Part of a small language model's weights: width 256.
Each number is 128 + 24 x the weight over its row's rms, rounded and kept within 0 to 255. Layers, rows and columns count from 0. Numbers have three digits each. The size before them is the row's rms in percent of the matrix's.

# layer 3 attention output (transposed), 512x256, rms 0.215, rows 432-442, columns 128-255
105:124176126088154124138095127098096147115131149148119107075124133151099107116115098108143162142129133083137089113150132129180126119158133168076162135115145128138117111144128114095136137102142145154121122132091136158079124159122133090102111113127109169140129111135160128148134163128134128125139155116064089171131129145111154136141127165194076092149151156121136145113148119098119175152155
104:094140161103133107118143150150139160130100116099153156087087170131144128115130152113153132100135117123148157096121160116137134138120105118131144143152161095148145136109107120094159172117167134131082142167130086126133100135106128092136112154159132093151087162143107122111138157127109122100130138122120111144154054113098105179142112111152116074109169126093147117118094155148142094105108
095:131138097166117134104209132126145082084121130136125119085130104130126087157102127144133125133133115112097110122190163124124096110163123164152112153160163133128123120118139144139134137122087153129169152140111109132141136165100137112116139132089144124129097147183140112137105103116128128162102157132086115096090160117096134128147110122131118183117136143103127146135103092123127122126127
098:123098114150129122099137131091110104096174141137159139134122105153089096131101123103129100148093123126099117124109136117121136115137145142149096188100147093114109128095119127110141082109168103134090110148176141156102146155163133104146129188171153153113127075115140118106110151104170139158115143106112133125106115141133129108152127115157108175128142138158108180114184168110117133112131
090:148154130130131065151132139167119117125076111105145130110149120153153119156140156117133130105070108108123097121081136141099122114104137112143158152094153181137118139150083122121107132128139108157176106153120103080136131130122162117125122137148131122164117141149144151119126149145129114154100133128144145100138149153165150134143172149097132125112137102109035136119123114165082165164148
101:107115134095148125135141152132169163121097116129155155085138102134165126084116108152116103119092155080135121163102081139127116150183156119160133127121143116136111103129115160141106084132146103108084115144092125119138113101123178102155123142088158158146078136092105173134121170136110132140109131110119115136118139159144131125108138082107112147137097145118118148128135171162092113138137
098:072098127113154126126121103179090132071151158133138122111144077136166124137112103132112127131105129131138146136121119130127141147158134139145131169117133162118090099125155105106101143113119123137152109161110086110108144157113124089124144163134158117153140121141101127138132095117096128182108162127055120124134155107177176104151110141147098124117118116121126152114117130138103142166144
100:132119116141121137163157106113140172098124159122143147088113136169137102132074100101167147132154127109164136108143108121099088180103105194144152107142138131145100100121140120147104089095112104171118155133118127118130128127115121107121120139107109161140142131103128159134109101123125158090125131133128143133114119143122119137104114094060135120112178130122152154144070155116094100106116
099:119110109115142161164150078150161114144120114111138167084126167113108129111115109096145106130111100115097150126105109166152127143184121130130081095154126087147134124161104124128174135077153160128105138164165126101103146126120143137158130111121112127139149136128137161121114144144159168120104152160088132147101129148121135128112115100147124150122135137130067113078111123113125135087131
094:121135119211119088081123113108148158111183112136085159121054150161089110124130105142134165052132138118127099141114132128168117148122094144131108125103141103124132091155114110134176096104128115148105131136142124124109131096102135139182122123130116114170085156119113122137105092140125147104139126084170138128139120131122134136117165118149143108157154125123137127161129099114139079099139
095:139111135131121112144108123138100148138096127107127143117141134105118093131128169129097122144100159151129095158133098142125149158079140125136126119130111140108149110131108129104153120126153122134094147160099151110127145126097098110122141192099168103149103111110086157114156145151091099116127136070165101146136157115153114133150162158091149110122102147089155115138148110076161104069094
# layer 3 attention value, 512x256, rms 0.0605, rows 433-443, columns 128-255
107:154091105170128159161100131139182110123147154144133105195117109105104143142093136155126109125101130112125098149154141139147099116122119109125129162137120166119107146139149107182073137159134098163170121099072158126131171140118098134126119119134103130114120124156086167123119109147149135139073096122067150132099161140137127083129146133091141124099106108125081149188152126110134143137127
097:148120166069111119116082149116085138172151127096104167123112126165147188093189105076116155111133121167148142135145120114091148110080154120118144117108129103114129153138139141103146142141162093148161105153130117140120120089144106148121114134150122123132150130096155103120138117145116131111138142157163115095155119146150119166095152116120143084167112091161123148151127139081106128125127
103:096143114127135124120123105139110175132122123093136162130137159099187143144166101121110142118145150155158146112152137138111121146093136109127125097151144164118131149116119152136177169161094125146173116122132096105139090065109105135100120102074082132145127157112136153127132149131123120101111152139139128112118132099114081200105137124086144125172107097104134133162104101107129123133138
095:111105121104140120099121127108116159133206104130151132124098115117121147090116099128141161115136128153140131108146129124155127138118146134127101129159110119109138123110165116170164130128109200129107130103168150163180115139151105150139147113146147108135149098148164122135148133123161117109122084123110104194109116080080107136155114088120135174140121117096180157165137124101117164121148
102:142131123129153134169103113125118117101128165158132111180099154129124131122164109117138159155137113120076130107178164112099140144088112177152112123155128150114145170132113118113135166126106129152152123148157142159127132123123124146129106128149149115120166125125134080124129099101120094109142138132116134128133132107155106104149096129151162122188130089112166142104126106116172127162086
100:148142116124104127116107143090119159185135143083143175137095140125084161149124135124155133104111128175101121104124141108094129118112134137175116093149136117133176155125132135159172140151120166071123116121191146144175112086152134141093106126163124138095126106104168096142111136149155086121150138068202106103143124139104103172084165104105132149132094122084148149142151113119147107140111
094:145107128085148109118114144120109103158118133156129144140152107107106161134175172171112160151108143119108094150137122130181139152134079084094129151112141103122117139150136129119150124153085112087156162130122095095141108111123123150117144125138131109117135140112098093138122115125136113108125203146154153118137132102170157145156126149187125146164099135176121128131132083123156149155104
100:115117155123112106101119165091095149086119152158141061191124131126197107163140116158095123167144165132116123118142144118131098123065157129109156154120169146113170129105138116135097116199082108123150134125080148150135091096135114143100111125139147131119103126156123129115140118105098105122142101119164086126157144111122126146126121121112119107144129125146175139121132148127112094129115
093:140116114060158117149122151158103080145069102136144121170173129088159152117142132098094127159117110159095122158170151133134138098169148164173149107105091138164120119155121146136096130132128102123140124138087154124137132154134064081139126074085121181137158113149122118131111148117099119117108120187102104122122115139122124142121133175113133137125133124165136160122121163126118118146121
098:153153111113140139132195104123164107150128126158118129132098174151146133136138111123165125108109146120137145116104188104121142139145100098140116139138131141130092148123126105123122155115152160138132133092112142128138136124185097120144145067134118148138131163155152111144087101101156138133116104136045156150129112154129139116143077095167135182145172143124157176096137152143101108148145
091:126144136152109164121172122133105120116152168087134141119147121148098093109113178126122153134161135159128132162125118119149120104125065106118108136081155146112132150168140119109105144160107135098085094143109132146151138102111144080128126095141181155154155137113119161171141139156164134127143117115119121162157163181137125105120118132112118098131122131071101141107101128132162105093106